{"num_hidden_layers": 9, "hidden_size": 64, "num_attention_heads": 2, "num_key_value_heads": 2, "head_dim": 32, "intermediate_size": 192, "vocab_size": 8192, "hidden_act": "swiglu", "norm": "rmsnorm", "norm_place": "pre", "norm_eps": 1e-05, "positions": "rope", "rope_theta": 10000.0, "rope_fraction": 1.0, "qk_norm": false, "attn_scale": 0.177, "bias": "none", "tie_word_embeddings": true, "parallel_block": false, "init": "normal", "init_std_qkv": 0.0667, "init_std_o": 0.0157, "init_std_up": 0.0667, "init_std_down": 0.00908, "optimizer": "muon", "learning_rate": 0.00812, "lr_mult_o": 1.18, "beta1": 0.9, "lr_head": 0.0081, "max_grad_norm": 2.0, "warmup_steps": 200, "schedule": "wsd", "decay_fraction": 1.0, "decay_shape": "linear", "final_lr_fraction": 0.0, "batch_tokens": 16384, "max_seq_len": 1024, "doc_mask": true, "train_tokens": 114400000, "max_steps": 6983, "dataset": "wikipedia_en"}
Each number is 128 + 24 x the weight over the matrix's rms, rounded and kept within 0 to 255. Layers, rows and columns count from 0. Numbers have three digits each.

# layer 6 MLP up, 192x64, rms 0.179, rows 57-128, columns 0-63
101099113145136185133134135101117141110093152100094139130123118106114161127149108162131110177105109138149113132098130122147110154077101111105133088121168102124108108110101115129190117106156139
119128092152145159103100093154137112107117108091093108117112180071157140084136139114128136117128102157145083156109120171130092137131150123151099148115102100118133102122171131068131101095157145
106109150141174102072134151142139157085123098143105144159124132134120150136111110163087149135134111146117156144184146136174098122169074151107118142095116154138099120132142173150082117117103163
122110179093161113131150137114108097165118133136084137126115153110087137089100129132087128114115112159115129107119162116171139100080141151136159187108171085109161117152140108138155150137127095
146175113164148116156106114097071134139108191119111136161105122105123138121174225105123153097107149116084114133141088122123161094131120137151145094093164132105162140125049147123120153148135113
135133132142126160131129188116129097134129128100112137170140128110119122097145142095157178114134125124178151139147107154146123089112128148155141123148148119113128140148152148122110132099108121
133120097142133087143138110123141132093097153176095101102114113108170137141100121148100119119125129120114093184115064111105198145140127150122121128176128119134119106136142081085197151107127171
096169147157121104132152122141170127136170119139081136109143098160142157139150110115141134099124134102124157120100105086121115135168145120135134142129158161178114132153094139111169122142159104
071091122104110127099162156118100132098165108173103157130111125082109165089097142113146130123127131103125143151131101101116147116203138138164127115132145130136135123122123143109164175105132098
133134143152145129122131127116137097079119115137154138112119152110154123127101137178139135109097110105128141123132187107116125142119106106130129168149116134119144119090158110166105140174127134
127134132094148124129124144131114123151154153150140059072125071128117155163113166135122151121118153092146115136163128124118110148138146171094115132102075153107104147102154146095152114152122112
080120154130127118108106125110130131149120107108081108161136132166146090144153138135098120110104084125129184084130183125164176162159124124131136105137123127158146112113099109111110137105098111
135141120162141170119115158118089137132135120123104139139067171132162131104110136149109119116141108147147173165154099151117144106156148113126120126176161146160158096095163115152110116096140117
139153120142140102129146170109112134158114097163096136122177129133151161162161088151137111128091096135117144130121091121141149129143118095149119094145128153124077132096136111136089167134144152
122131128111129137127102134102132119124158161136141150102146132119139130113138109131127093135152153131110161136131122131129133122123105140167104154133134090128108097113144148147142131147144121
132137127105111155131135120154165135114172139120147128151146075166174105148156076098126077118113129145140095129122109098128118176107138141134166146136098058104118134128089080134141100135124115
076107151101157102130094111140134110120154097141142115094154094129102134172128133047082146142139111122130154115110100128181140164128126093130157096130092157130144102113117145091123109155124118
120142139139164145176168182101153134141127102104143123112115135142167115132108131100165085145105132158063135126142128101142133141130113165158160153141136091107116125170114104085141149122136135
128110165121110175111152148137110153103150145138127113156142157101103118136150154112114123125126150105143154145138170153114112129138144129148132116128130146110132155157120117091115127143130146
122165182104122137155160140133126112130148108121141131133102140134119141182125117120071126136082137121105131101120115150080097158158132119128111137119107138158113165103154085096145129156129139
096130121109134143151104139125142147114118116131140153160134158114170153094141113133173130132116150118109116105155120181114124105097137128140148117135161122117106098111146154131145128141083103
104130134100113162147154109190116169115180172133101077171125139075125103147129164163146108167110111129114140104134140120087165114091150096131142101161096168141118103086167098136112112143116104
120130094144097120136152136114130137116125126067119131121107150097118143159113129127133085140107131112115122131112143147110165073137146139150127083158133099134111086124087104150163104087171126
176126120116147155109180181090114149146147118075101110106121116113153134083131151133183101124156123123107115110133182135128057032141114129161128162086106114133136157149119111125156158159161079
147150118145132119154102109104139095151148132153187138140140123135121109124106110140152110144124107130154124142173097156116124089155180145147109097105126112087121121124124102139132106126154137
155162143170154104129101114135107161134152112115145140112126112122114119144148144111112151179136181077118099153150125134150114099125155104076164153129107148085166096131113167128099113175126112
099178128127149112140136130095096164133103092142103124155137117146148141107113165074146168098105101150160160131120141118136141144139115120107115188192084179110155177124115155122122094140118086
109101144157091143125113105137155130137158126105107156138102139086092126127148141139097088089124108124109122106136144082183131131128126139151106115147140131132127148115134112129139106137145124
137138132109142118149131165141094144135190104090121077131073142136157201110117186143151150149127165104077113143136144119137107140140138159124164114142141126110129131158157147154138138169186154
105108107131129163112147132140134107143128138135146142118147141107122113153133148152102116109124117115110131104139136129108129146130124127140140147134105169121138155174119109128135153149147117
145118153147136109077120119107092134138124131109128121101118123136125121151154171163150135128125113127120113132121142170086134115121131148135117122136100113102134115136159117158116152109113120
093156120082095125083120133068143121121108143110162150133145129101129115123137144144100117108111124099113085112177104119096112133159137140130093112086147111134125171119135087102097150133109090
146140108145145082141162149113138112110106108117104131114158139108147088115117161092178124121126162126127077111160162122140164084121094109108135104148111107124122125090096121143149139136110125
113157156115144164187087129147120119134106121100090138148146158114153116111146093097101152128186124102152143145150098115109123138103149098132094081080094136171121099121136087133151122114127063
160151153098143094135119128122130119135155145165105150164137110171091110138104125173106132131125120132125102160126140124118174137140091120139115143115114151140122127133109126130119086141129088
119092115090121100145124081136174137103136130122189163134142087168092140140100099094072132153054134180104120153105161120160158162133091098134114132106109102122120113155110127126111108137131200
105082113132112132146104122087189112097135117138116191086118114151117135171136077125129103122187138107147137126094115136158163142113120099146150139105149130101134148147123156124146149138148152
149104130109174112143126118142143117128111162157166149151097132117078164115130118160098165117164099122168128154109095110139132126129137084157141103064112113129136126143154124161162084115165139
101139129121140149126144117127133090140149110097119172106126157126158109140138112091142122114122135137118147115180117096132129131141153132102128119191116137156111143128103117115135133159120117
186103116102118119119138142102115104111187144096122118167105177137153129146146088126121093151129104101113159156149141117164136077159096087102121120123102184099091113076105135153106115092120153
170107103185134093135130089147151103127120119171103138149132136080157112106100088118138111156121129125137122137126116110129178124139152127127108138175147125083128125099107111134109112086158108
150130110145075139159141156118131142146143130131101140133178112082144125137089094149174102181168135122105103094135120173133124102155089088156119139152138094106109127145107146114088110169129124
052122083103103099139136092140139115097138081107025113146197169150121133161114110119124108111113131130151127132164124162119110158114161106141195139179141073101122066058136116101178137129101095
124131116101136141120115141160123168146109120174126134080118129145146176159119147165081154141122123137142129131122074134128127135121126137099115135160154117114106147110161116133174135135174133
127161104081122125099099150126133162163121120153152127119140100162133141157151123128123109115153116112134113096127126099147076112127124131119113119094101110149173144162105123162173098130140124
164118105146125109159144145106132137129140146128098097093112105156145134131086117111142134108122139137126112103133126130147121087114122135117123142078113136149126140153163149128131126178073135
077134100110165142127144123161089140115173119131110156131127159162072156147095149112116176112086168161088140130164119170127095131153130142096151128125121112111119177097122131144130094175151122
113133134201132163100137089157121127121118161151138129105128127118120087118164132159121126145130089117132171133145169175113130170160100110112097081148089140166140158113162111134112135133126115
114089106128103122143133129151135150104108108139121143103118115135155120096103139131150117143130112109114129108146129109102150122078163150103162117108129153122130095115099130138128135108133120
131058120125106150153135134115112153104117140117129109111117118073138095145098144078176124142122143148109150174142116178112077126140124122135154135140139179166131142147140134110120173097175140
154143156132146055110136111124159123108108111128139145117118109174171132133143124119134118146141131163145126155113117121143137135132111155121141137141124138137187141134152122136144137107112155
138137134138096113144128114100148137125134119123120142108142125097116091138116111131132128107117125122144159102131125140102085148158087121131128139139126151143146138150159102139113145120139112
130130140142144126116089138107126131130151136110140140134144139108131112120132132130122139134144105132119129153137136176119087129168116122159143142117120150110141130131143115141171093151114127
109104131143106108107094159125119132169147145135152144155152125147146098149124134128128142099092123128154099154112077142148126125131144167146096151142145128128136118147112137108130118190177141
126125167105153122120074114097135171167131132142129121120112129138078149162142102129080158123146128102109124136124123118118104103127151148135180135171115160149155125135089119149094081105124109
098110103141137090167108167168109123148117129114113163157118080108169130109085103142094136100134151150112158136132096145104170116141140113161145124154166108127127083112137145170131125142109151
155144134129121155125140124077136126167102120132121139096061163101124154125104110139123093122151136104127118147176105184163119149105134170118131125088167140087095146133154103126112129140132151
126131126102127115142144147076149169136145153108166120113138111124167117131131119108137112123155126157147103136110152108145112080082126076093098134114127130199124133134131193137130128160162116
134131103119101139137104098082123155147123138143151160113142100115153155154116074147069091116155152169134097139118101096111166152125170099140097131143125123143082096142132131066093176104111160
119100145122130111102097121107157150147155109135127119107122110153109133129152126100107135066111147084128106174113182077126107087122129142112139142126094078102140110160114165121159111152145055
152097113134104164150150120130116117106160116143186179141150134113154136175184077152144172144138125116120139118148148109158129175103122108111107164129122114119094101123139125139134109094117111
144097116145155129147108108148123132097158116104140082135111142120133103149133103153140116128192101148159106073151173146151103139138142107098161179148088140068127099137119153146116140137134084
110106154079132202103174204119086105164135116119188120055174145097133112181117091113148160116114163159067143098204184139134122124070122100089124131120111142135079117081165141146143098167107134
130148074105108134127108145133135148148123165134119181101148144163114127169133112125116116129127123119081130109159165121085149125108121117099073084110152127130101108095109119173120079152083107
156181173125123131091146188123121102159126132128154143126121171156152130133168142164120145125142133160085132081168136076161124109123126107114120129098140106148127100106155159182129143162113112
157103107146124159133089132085208135144109176129151161143138092143142154154110127166138126157126090114112128135105104138110143110140095158139150135158123101135160152118107074144127114117181096
137080117136112142121108130177132131091133135139111143125131145134159133115154104099077110116121112122148144130135117148167096168151163169132123116133083070107101148081082146133112130130114130
132081095122134157144096135106095129080139092166116128101145160141120086105131106183150096111100124111152131121137150153119117134124073131095104125132118130111088119125142150138131156120117129
113142123187130173118142151098138136121117155129068099142154109134169124141125134127141106105118139120122103105142138158145073153098157167103131106134113098089143178132110140124152189142125088
126097140138133120122137161119086112144086172121110162112083106079147117108161172132109122108123129110115172123169159095192149126162145150099101145099127086128154136148142121173168147137115110
117146123101118149168107156125140091170129122102114153188122118107136150155135152116112118145161135160142134119145110137139097113134147104139087147143110095154176105085185114167150116129160120
090170133135122130146135152116096071128131136098072145153175143138140184117100146106104120141108138126110152115112159139108117107126109114118123133118117141110093141104141131133114150125148093
# layer 6 MLP down (transposed), 192x64, rms 0.0981, rows 57-127, columns 0-63
142160121148146112136144115123152142110154167115120159154091135108128117115165127128167122162083112122127112121112108128187113125109119112163114119108161120112138146136136120124186108151119153
127119087111096135172159111117134143162163125137140092141095147131109131118099112104157118098125144171155119140138138164139123113120066124173111108082128144113106118052170116056127111161136154
126139154113140093122096175098157119152091158087152133145172142118122118095131163129152158169116156135122180128150158115158108135165162130125090142145107186108134151072103164144147120132117145
091107145139104127104135156146122146142151142116134165118153115170113175107091128162143140135108143099100144135127144101083161167107174135123153142145133162083103135175174081127155161119122129
090147110173097136110105089077148162116127083125124158091101136161168141126147114150114075129109112129129101118140081159116111148196112145104126133119142124136169140085116157154124098121171144
129118117103152096161139107135137129129115134181137175173134150142104131141152140117089156162090122127129122121131147114139143150129151131088103140093114151110138128130145159123177120123148157
148151141127119135088149127127105118138128162120143134119128130156124196095122136138148102159173103138138156125161116125150082158153128159124133116100091121085120163107122145060168130119153092
144120182159126124135096123124137100156157095127139119124128137146161112122119179147088107129143118104117155106107116141100155126088133103128121108133100126119138127089104104092132137128138114
145122174152102128143099114147115119103079146106174093137152123157157114135120142145159095113159165132175125107143144163136138153109126145108102145142071108082108103130166103131131140142155128
129158119108145121102123118138078143105143131139142143126108096155144128114113150112124131103098119109143162122157125132101098137139143125185133167132136130153120097154104122058133099112126087
140129123155112122142147110144129133118115082112114145175128137116183132093126115157099106136123135142115139118108135146131111135111123121176163177151154123142114116152130107073113102122131130
088122134129117096138149165095200141104128154147132114117133116130146102136116182131153103120109133140115139078118151106138164128160108131138126082138092159138118150157142117145115096131125101
122135130128109101096159119146121129100138145154122110128137112127127129140116171129140150100089104142107124100171126103137115142150128110158121126156161134091095119187137176186136117140118123
148104120120151128124141142077159079126126099135140140100150102122108129161114131115110102094145133115145140092105110124138125184107107114142106109124127122146132110135092158114152104098136150
123132155133138134136096179139144113154127120132128063136131121141103133158118140140110120133120130104124152119143121100175101135090094117104119150127110130125152099183137128108147091147109123
118148137113142115138088120120109171090119118108123123099146162112078117138123121144113096123143129157108138092142116118115137150087136140132131114116159161103129147140146136170143146176143145
125136121205146107101150164126168123147151167152131114126135180161106122127065104148170141131141120116139147130137120080143142107132149131096089119106103150115159147131171124160111125150138123
126142163138141184109145116127115135114092100136107098138104075167116119165150120130119120150129144124106146116136105101126102154125139134131145161196089149122123134129141117106118139168096115
099121132128171123122123111213110162159151112123098140168172132135141131157100121113104127164138089141159111136082114159145150126142161100124133140105142116159128125113130069156132126125117121
139142140174103152140113123131113168063104139132133153135156144148104111120144158140160154122140098121155110118155125102108155127062117109154155116125147144123142143175145115135136131117137128
133087141112161117133131094134129130096134097136107134145108130137136104150149138143096139147117100131100136119170111100095121142155131074135114107166159132105143146110109106110123097130137133
099109096123151109136119137124104118148110131165150149062111148119152111059130166131121100076131144129160128112126146100137111082114123099119126161118103147132209147136122134148147125131119163
125170149128128146148152075108131139127122165153139119127128109112104138129111132143155147134113157131119102123166120102129095150139124086146128119144129140119150077141145119178097157145163126
072127113114173105112104105139136096112086155127132126138186122089160072148124131143123155120126168155130093166162130135102111145170118097095159138135145119114136158124121103101127104122107131
137140131139122130112121141125111111160130137113113194145133099130127161147123058150115169120137108094106134160134133131113081140113132147140106125123117169083124139112132102097083111125131158
154121124114173130096164122147139103145122152152125156111135126142104140147100131145140133099102122142126133103098142150183152128143135164128108061113156083168104143129128113170145142130117107
136113111126171093203126126140171120140095132115147083133145137113126157120136179111100173115125104123121128126135104122140122127062153105121148143156113124148132116167118118120130142108106131
156145177109106157156094095136088105159162176113121155130137123132138137141145110114118156122127129130116097107137137092109087137107084116117127137131127148100158153159111104126118121087146098
171155119122126126124132119119049136115132098137160130127083087135122100150136181132089142146182137113114153137143191163105091168078131166126145109138127098156081122192168073131158123120120135
131148145149154125137156134117079133110123121098114134142091108145092124103161116138133126114137137148146103163132128158131142150196118063137118125108137146114119121114102139125160105138131104
112141099109110095074103136134189147128101159137104153146106134082144130134097111136133104145117130114122104119170131084135113130105171164131152118098124127099140128172155104129141135123107144
101141091128110132088115154102100099101120107136144139137095156092116124120163092114120110140142160119136105163161122148144166152119120122122143129147114143136121131102139100111113143152123116
115115113134160186145135165128141107137115110133177080139131087146116130128125122106080135115169153111113128128107128160117135138129158157112079091124148160118142115040112182120151122102132155
137124125108100077142123120123141102087146111131123156116118139149147106101136112111116120139103107112104120099106121063109093123148079143124120110124132132101100169162161150156128119129166122
151122094122115137141131126156112142129108105132171120117110138107211135110128142116125118123129106116122121147103140124169172113113117107091124129092141119153126108112128088141135096109141147
129162105147121115082098119132102127071092135108106140129095126124155137157115123136100165133131094123145164078161140097111068134157129143142165117144097109126102112157102122122121132164146126
134105127132131152144147161092126107109135140151126119118150134117096134138153149184105166130142120168094133089095149136088149164098126124119151128167126091121110120168151120147114103127155081
168148129110129122109157119125122161171161152112158136152138110122108126186131139121081152143115112082131094144108140093092083129108080107125107121180135135115130152193125151148086117103114167
172177119137112151120123104112148156104138129114135176128136115161131110082139187117121123128113114108142126158164160119114143120133125154170130134143107147135106133183102156145166141129114151
124138129126124120139118106140115155165104183181137121151138140131133133164123141082098135112126070170152118112080097112153141105150167141130072103119121101194167144143103142111110163073113129
139190141108101136139132139122147122099138126110123123138142054128100135132146092152125107088112129160153145126172147168127102153143101135171145145125083125105136109105093099150155122157126075
142150093130147103116126151133111167158153119160117153121096130134104101097162134144081147152095117098154130183120121141150105103116139131157097114124132142154149116090081130150161122108129174
164167167124116140112081148142092111131110179116176124101063147107153110140129183116151074129123116121152111082087126150067164110103125101103118099131136097109111177122114092073086138121108128
126159130113135123104147134150132133121140112157097163113160150189070143144133124167129134118104150139123117101115100123139157132137090132114138149193144157142159119143152137094142158129106133
118114124147131093096108107117172163141158133138093147133137106153148152116095103180102166107149085145136079124143131087062109153177138141146112103145148138111125127150101118093126162098078157
117097179136169154137140110175129160108114158138133139172121126141107092145169159161147127140163143121161138125123158133123129153124144137131126120170113127083137140112121123121107136134088081
121120154102101122133118109114122150121111133135137135110114173134127156120120164131182107111090091140149144142126123080148170133173144103181137123123115147146110140159142112140064110168111129
147119102112161115130160153099175092147146136101125130143122136110133114114135131121109150158098135129141133127097137124123111087109126101141084129128132109057130109039156177158161125152128143
154158104132115158081133137129154118132134157123124091149078121134115152136144079105125108153144145135146161165098115142170125128204125136118155138110136124160116154080131125100129123140129111
142160153128081134085164151178129158126122184153099167122101116151086097158138123107105129120115100146105133080159145119160087159144170135123116099159128127132112121159122129154149158138104150
126125127116124175101147139086141150108119147123175118119126157118113103063166178163167105115133114134132109118130119140129132105114121086130108155124114129140113115152145104125135163132058117
140091106141165150134124153121088094105130112105132048120134134115102121190136115107108105109128156133126132136139122153132163113088112132092116075149102134164137132137128127180136121130119187
098112108112123102094122108110114119118129141129128139098131099114153139130120137150097122115159106147136123108138136133107165119078142128120109084137114147161111153124149151119127128139057133
115144118108130182153132107155122108103115110125122148095113147122136147104129137115142115153116132123111110120106165145123156110110093113125151095121124125089133117178122097126183110133155092
092095147152165091155131121116136119171145130150104118108118093159138075151111137142140142087139128120107103135099143109090103128132101115144104092145140102115140138119093093064087170130079096
148171149155110076106141146156120128109130113145139106085136153154093180096123127149110133145116140135121175118131154143119148126084098106112140137149174150108120120041168102124135075160145140
152142089128116133110135103118127117103109140145125143115160089130161101091162122126163161141108134134128121150155146135186117138138152129115146157079153105133181135143109173145148130128073158
118127109099115117110157125149097117108158150118085091161104111160081119184145128099111101155172128131135172138107149075169141126096130133067127148162108114151100154134097142154136121144136147
135148098108097097108114146119116100188073136123166147142149103122149125126172116158095111083127139117163085125114114121097165158155147121087144144131152142142139105118158093122108136113126168
121147117130168144143161094118159150143092112101113111136103113066164146157126131102162120127139124102148106112138130156152168128116139109141087107104103121183135151140148096098126137143107139
129152167137125090137144109125111160117097115114123088151162124174120132127098178107099136140117118142127150121106155109115124143160143132154153104112125096132161172187127083132112105137142095
126133158167148146109130083059119116125163150165131137136138161148138121132076131133159150159162134128122185148144118107116107143149133147136102136106137098132104117104099178126096103116095109
160156111138101146104129106109123149144127138120116130112117149098096184104150125143150097137141113198121178125128061115110120143110157150139109129108102101144082124199153143065152154146160120
118125150109114119146119098132130148117116146121127115142063110142131131125140125140143133123114121113184133137102128132142160137171085102149125109146159131131122162185133085186092143145118135
136094139127107129112130119147105101181174086132204123144175110144066144109131114105169153163115143142138121135126120165114112112122133147133107159148188132126097112133126165122150108130182135
116163078138114159113117124136117132130109119116103101083091139135074108144155125127141158103165117110146167118140141134133147160141121123131144202119147147160125148123157146126146136091165120
119142125091101103157142129109080131118126092114130113110116154134106121147144122117176131142174141152114130125179140126112132139100101101170185145143117182132132114179137138155131071141138136
136178143145130103111172123146157113145096121145083136139104105174147121107114106153095136113124129110136137148141134122105117118188162149119139151134139108153114124125089138099129108136114102
139084090137111139151123128134107090154121078108152121107168101136107109106142113105135117120144143140117137154147122154131205110109113085134149146158106127178144124158148111101097068133131167
149140108077109144161173134112096108129108128108179141138106146150146131139127144142137111108147167104152129124127125132167148150133100108150090140144103122120107120107145130102141134121091143
139164140088123165114109124145111153142140126128127161154100146153108140145114115118101168102132131107119139093083124102100117138117113163125117107142102133081128126097126169121146126102138115
# layer 6 MLP gate, 192x64, rms 0.186, rows 58-128, columns 0-63
083122065140141167161116134162165146165138091142160114153161137167123081094120112148144128148132154130185108150121208162109125124081115139090104153107070111138152111109124171155141127147127119
128150131085076097167120095150126136174153169118115112122137127097137111119117169149121103137123133082117159128108076116090132180107161140128142148120125100095157121086118098140148100132132083
142138125085103101117112133146125142137118141101155132118144164160105116054098113150094124128129143153110118132073096114130113075156148083131147145125166150099098153134121086147141137162130131
163150114123175107103151088132147104162095165125110110134132113138097120071135107182095129173148152140129158108143133144141162127111104181080111130144126091135162125111134090152109090097151124
153127141124141072164120114119109119128114135180116149103075115131157114149154119153141107141090137161134143106141148137110131159155116147136114125106125141150133130130153098130138122144116122
103153121154102188117172135120108151137110132131122156141140118141162153141139200119128107138136162113131140145128125105160158091101166108098125118116106119138152125114148190188102177127087160
099130071129141140126126161125137168098110145101119165105127124118149149117126123139114111112146160134139129119105111139115091115167141137155126126131140091119140115136113133153117108081132104
067125107089115176118132102123116110127194141150104156100140111142133125131098129118101139143095128122146132120150098132129152129142126172117138092099144136122131105118117094127116130127140082
156138126146157111139153131092140145124120139160127117121127072164168162136100121141129128104141123096096120138141109131088163126147136167133106161140140150165102130104125077134146129168129133
154147169133133116133148128120128118153150128151108096166135108148121130125119126146164163142128083148107126097116141102155156167110180130153137126120092130111126108162146163126154128147105119
108100131130152119091117135153140136112146116145138115114111086092147119075113148147184134139112136133160092127126120143135155095143093148122106098118137120119136138131136118117140101158162133
133137105114095086161098113097111141126129121119125158150137147119163136165142146157144134114127136118105109148122152132139094130121146103134200134168130110129103111139142139124138181110122137
126127109135147156132121165076145130175117129101148130135112115151106143140103173165121115133127159144116094103085125127143133129109143144152106094100087125096115120143129150099147121124140137
146113095085133103141102099144085174115094112104120122131121109119119139129132144125151141138144151166122123111112141121116116116086168138107121137096090126140135134108131144139090140125138137
165120097100134128106148131126111118112141115101108145129132139160103144088172122106112127080142110120108206134168100094154143139103143121123155173101119122102098153157134098167106150110105146
111129131080152115166104108143142155078086127129119125080172129057128136164122120109129119135130148133121129122145173126116152106158110109100119135098133125124093146121115165154105142141139124
106115151105115128146117103141085123140153106110099056126166132108125123116105122089146132127121111125134128098156143164118106145106094156121146120136102165148127120107134087106144109177126130
145124109128149163114102173162111145143170158073123115153142151122106114157117119101127077142082161116122113112136159125161084149154117151118135154087097137114122166131100163123134091132101143
137160122113123160166083127122116088143146130181156151093106098125131116155134130120086128126107127129143098107110108130099112125093098096106091137108134132123114166109151162154137122154127124
127108139075191113133114159079101138109155144137094150174133115142121161129157142110123123131139134141113150123161149112151130116135101139153115125128187124127100126111133162132127133084143083
120127100129109082143131107096137125157166134147145100132128064156155180139116160124105119131123094192114100143130127093134098138100113154107148135119124103156088103144117129108138135119155130
118121121135137140098116137149124145092148158131124128080084130106112131143127148119127172114125112149142086144115154146138123137074056125083142141144140126195097140085132161145143143114122121
167132165126107116158149092162151104116105128100101109101100078105152144118126099055123111173109134151127149099125095110085165146132142119115125122133135139152131131146127080087140138126152119
102200129114109132165133097112136115125117141106147093100125155104143105109114150133136121082105118130134113132136106160113149133107117149139113115121117091134105142117130113082114138114149160
076163115127139146138156140096104177132115173118135098116140119136117139147130132115106144119111180151094142126137128120133097122112150115115117103149169158173182161151116102164092181092145158
128105142123139135164154160129140121117142135090146124108154161108094141115136160095077129088083126117141114136100118132130150163129094128133124129118110148103142131141099141126162121149148109
151142149164110133105132148128143122153149092088159164115121137128091098130139137128141100134132112160131132113154103131168120100123163125180067117106119151111120090134113111109076144158162150
131111124150125110145096164118122134174158116113119087130080080124138143095131138132149061193099141070144117131155117120173135147126108187170177108108106132086129109155091129139165143191143156
116114119097133156125119146148133119142120151127103129140118139118138088148135128159104093095155144120066116079141131074149126167097126128112108158113111125147162146168134122124142152151134122
102119137122155167175128086100084120097159056107156138150164150140127163118101133120107140112142162156159106129113102141124141122165127114107111118157149149148104146119125116124093103118130134
146141119149116153169139117108117148163110109125119162118147105110134144116142137120143155078135136091132121127139110160139144131164143113137080095131127093124131109098165155148144138134129133
111138096092117161096115138151122127168106129157158146137146124159114129122133117127165139087188131119172132100110142107138161135102195098138086151125128119153115136150098145124146092100120109
138156150110137156115135151124115168138122147118126132143109111134129137196137146130118144085135132150142109119148094150167157118097158068154140120112103152117174113077130134107135129151129129
143124131155117131121096146092094136109147178154152094098097098109115114092141156154136138134113115115130156120181100115120108153157105124123142101144115151118110119120131162147115124111135135
146094121107123117125119093132113141149122087124110127132126115157129148142126129178081108126109139109122140111120120136160109120135101121152158115120141126081124150123116150099130099170084133
124094140131147150142118088135099081147124114074125184099133175127100113150108165111158156155146137100128149155168130121130139130117147143132101123101110130136152131090082135126158107150159086
097126089136091168154093143126102122168108109151110114119145150070171141142140120136151141145144118134184190094143120140142121146140133129117138128128115115131154075133142113124169113142103132
136201115168125091153147137144140101121149153149095120131115159105156178110100113148161120138142115124150100104189149127140125159119146104120116127167142126099136132112167153109126120131139115
058143093103092191154125070158166132133124110112057119149189116111166115108133132113109109103127120160094158134082139144088158112126135171097091160117134141144149151121100092166134110065184088
121149142131138146146154117133148105180132138115133144098111145102175150175099142109150106143123139094101117177136168106178162098111104091112107142168133106121156148116143154153108127116112140
122109135163147150176118141118130094114133120139093165115125129184130105093181135122119111143123128139137121143139111111143161137119122178144077085119113105118109155090168114128123165134125100
094120088132081092129076085116128113150142157145120142110097099158106154151147101103165116159193143085131082127156118134094110126095188114146132098125118080149144099086114149119167155163128133
119129103149079149137159143107134122110147115123111120182170117118140120124130117122154131131101113142129160129144166116134153113131148105162100140111096146107113122132133168123127118119084137
116181129096156145155143144117110156121132129164117093124087094165071137122130110110137119146170128144138129111131109079142081145113097144097132132117114134153148121128151108114148078110128154
125139123135107076151087122117104100182151119138103114120157171130130121144118093118142082115099116119137156112138134126070117141147125150104106164116156130127125076121139113104138094172101107
148152157139158126149153136107123169117150097106118153152143100120145111062060131132145127133131166163103142083117151135137134105106121117106131111155138143095113145068090104106148159102116106
152134069130101155125122073097129111109109119158169147132157144195116145097149152117103133125156085165154155140121101121080092133108123107161142132129154132119144112131162148116116124118147132
148142132109125138128090133125128087153124148121105095111093127159128143143100105130128154157106112152185152121106113161154127134159114136118149139124104121145126114130130132125164096094108151
095136091176144143122080116100095077101116147103132134127142072112124151092146189087138127134108137119179084134136112137127127127181147101126115088140117133118120132129151150140116174130150149
203126099124129055119126112133122099146115114164114161106109123149142136141134140137124128098171156130130162126145107070129133126088100147127143135140137108093196147105130135164141109156196151
136165144115122126120134124133150176145143117136100124153134137092137114121088126144109183124106148132162140111155137143159057156179115127138162110112139126100129100130129114124145126136174091
136142112115107102150112115079113155093156105112138173124143124124155129145137162120114149175155082182133134163090150138142122136149117110147136162122148146128095106090133145136152106172092143
161165145110152134134129099109115147149163122134096122096120093118113146167128152143153110157092122109143128131108139127123077129163160108149147150126121075097139127146172126110159147144176096
121144066149133104112137129136136115106098160093143140139151130108097151123169128118086128095093112135175091162093137155152146097143110124104121139133164151151086141128156143135137109090197151
108135153104126147135148102105160124158095127150105118146148108172153145143165116117147126112176094155176147116133138101135120139101124152080081156128141157110139126116074148142128148113152137
137127127068136178148134127152151091143160140148130116116114121124127128150142074110147138075137144204061158120098131097151114122127175105123080138082103121179172109110141106118157117121105153
118138139139153127148099109113126112143101123110167121087102132126111143120154086136129128106086190089122134090133059138114081090117067136134101117111133119119184158089097115121145139099158105
140109126152143097099150132181117109117056104107121086146131140140142143122138121098144114133125109108138087159148133128177125124098098135142135159115119123134121103138087147089145127115116137
079127107161116112138136110128171148129115140134119157109053115132143128121130143156134122118129144131128102181120109142118178124152167144124102118136089108108121121126134092128107092152115111
141109157122175132120097171121126140164151115124098087112123126133114125122057094143123133145159087184132159103127121138120128082152116166130102134138133111170140103115087149110123143151103138
111126110147151179130162086084142119109123123157129119149155164094168116103103135111106135110115145145148134129155133093104151159085090106136127106175166081131113123090106146112149149134109133
111162166125103110132091165152107125164137161218145114159163072143120164105117128115110165143145110163089122095086123041178145206137140129131142142084100118172136079171106174125110120128128148
147133108098131096177131106102142156107105087163121125130114122130142137120139120151133134108136138098109126113146142165098113150117121136082110158134106090095157112128125144147141108133145105
120087146154140168105110073142148131083175126115154111158160115149076134144117136140142155138143113154118142134101167120147144104151125140114122157114134170131101107129111134112124148144177112
129134147166149118135155101120132093115131107093106122154120131140110136092136137127158154132164094183126147164157136148126111089178148121105159112131153118113108128121126142102140110100157154
136112144130128135118130117130126114084101134132135167106114116144123175102118109103122114155140124086070131171124158125144149136130085083115107153103163125127131145198090155067152108133184171
119100140134157129102148150147161110163116099129141123131119119156133090119139178147126166122130157132089102143131116097128123107124145152131100136069115160130121157155156102148137098128120131
109142090144097131130124145110135143177091091149147138152142115140132120126108089145109155159098107121141129124129145147112144149156138124131110157113110138122103127179135161141108115143086150
124134137088125120144148136138139092115126147107113165120140098123132134136130100115119106135130110110100158155171154157079114113131122119132084147095140122099122139109147108129156101157090138
113153137109172149155099092153155140119116125151121139109127093143135142109131143113097142120146127109117137117121169167132137155154135142085114142157161096100085148097154145164146107123099138
164116168111153115177108104169154159151155116158112118167114109119154065147120083128153140146070102149129182153139101140135124123139118141148140131138159158125129140086110137114123089156139130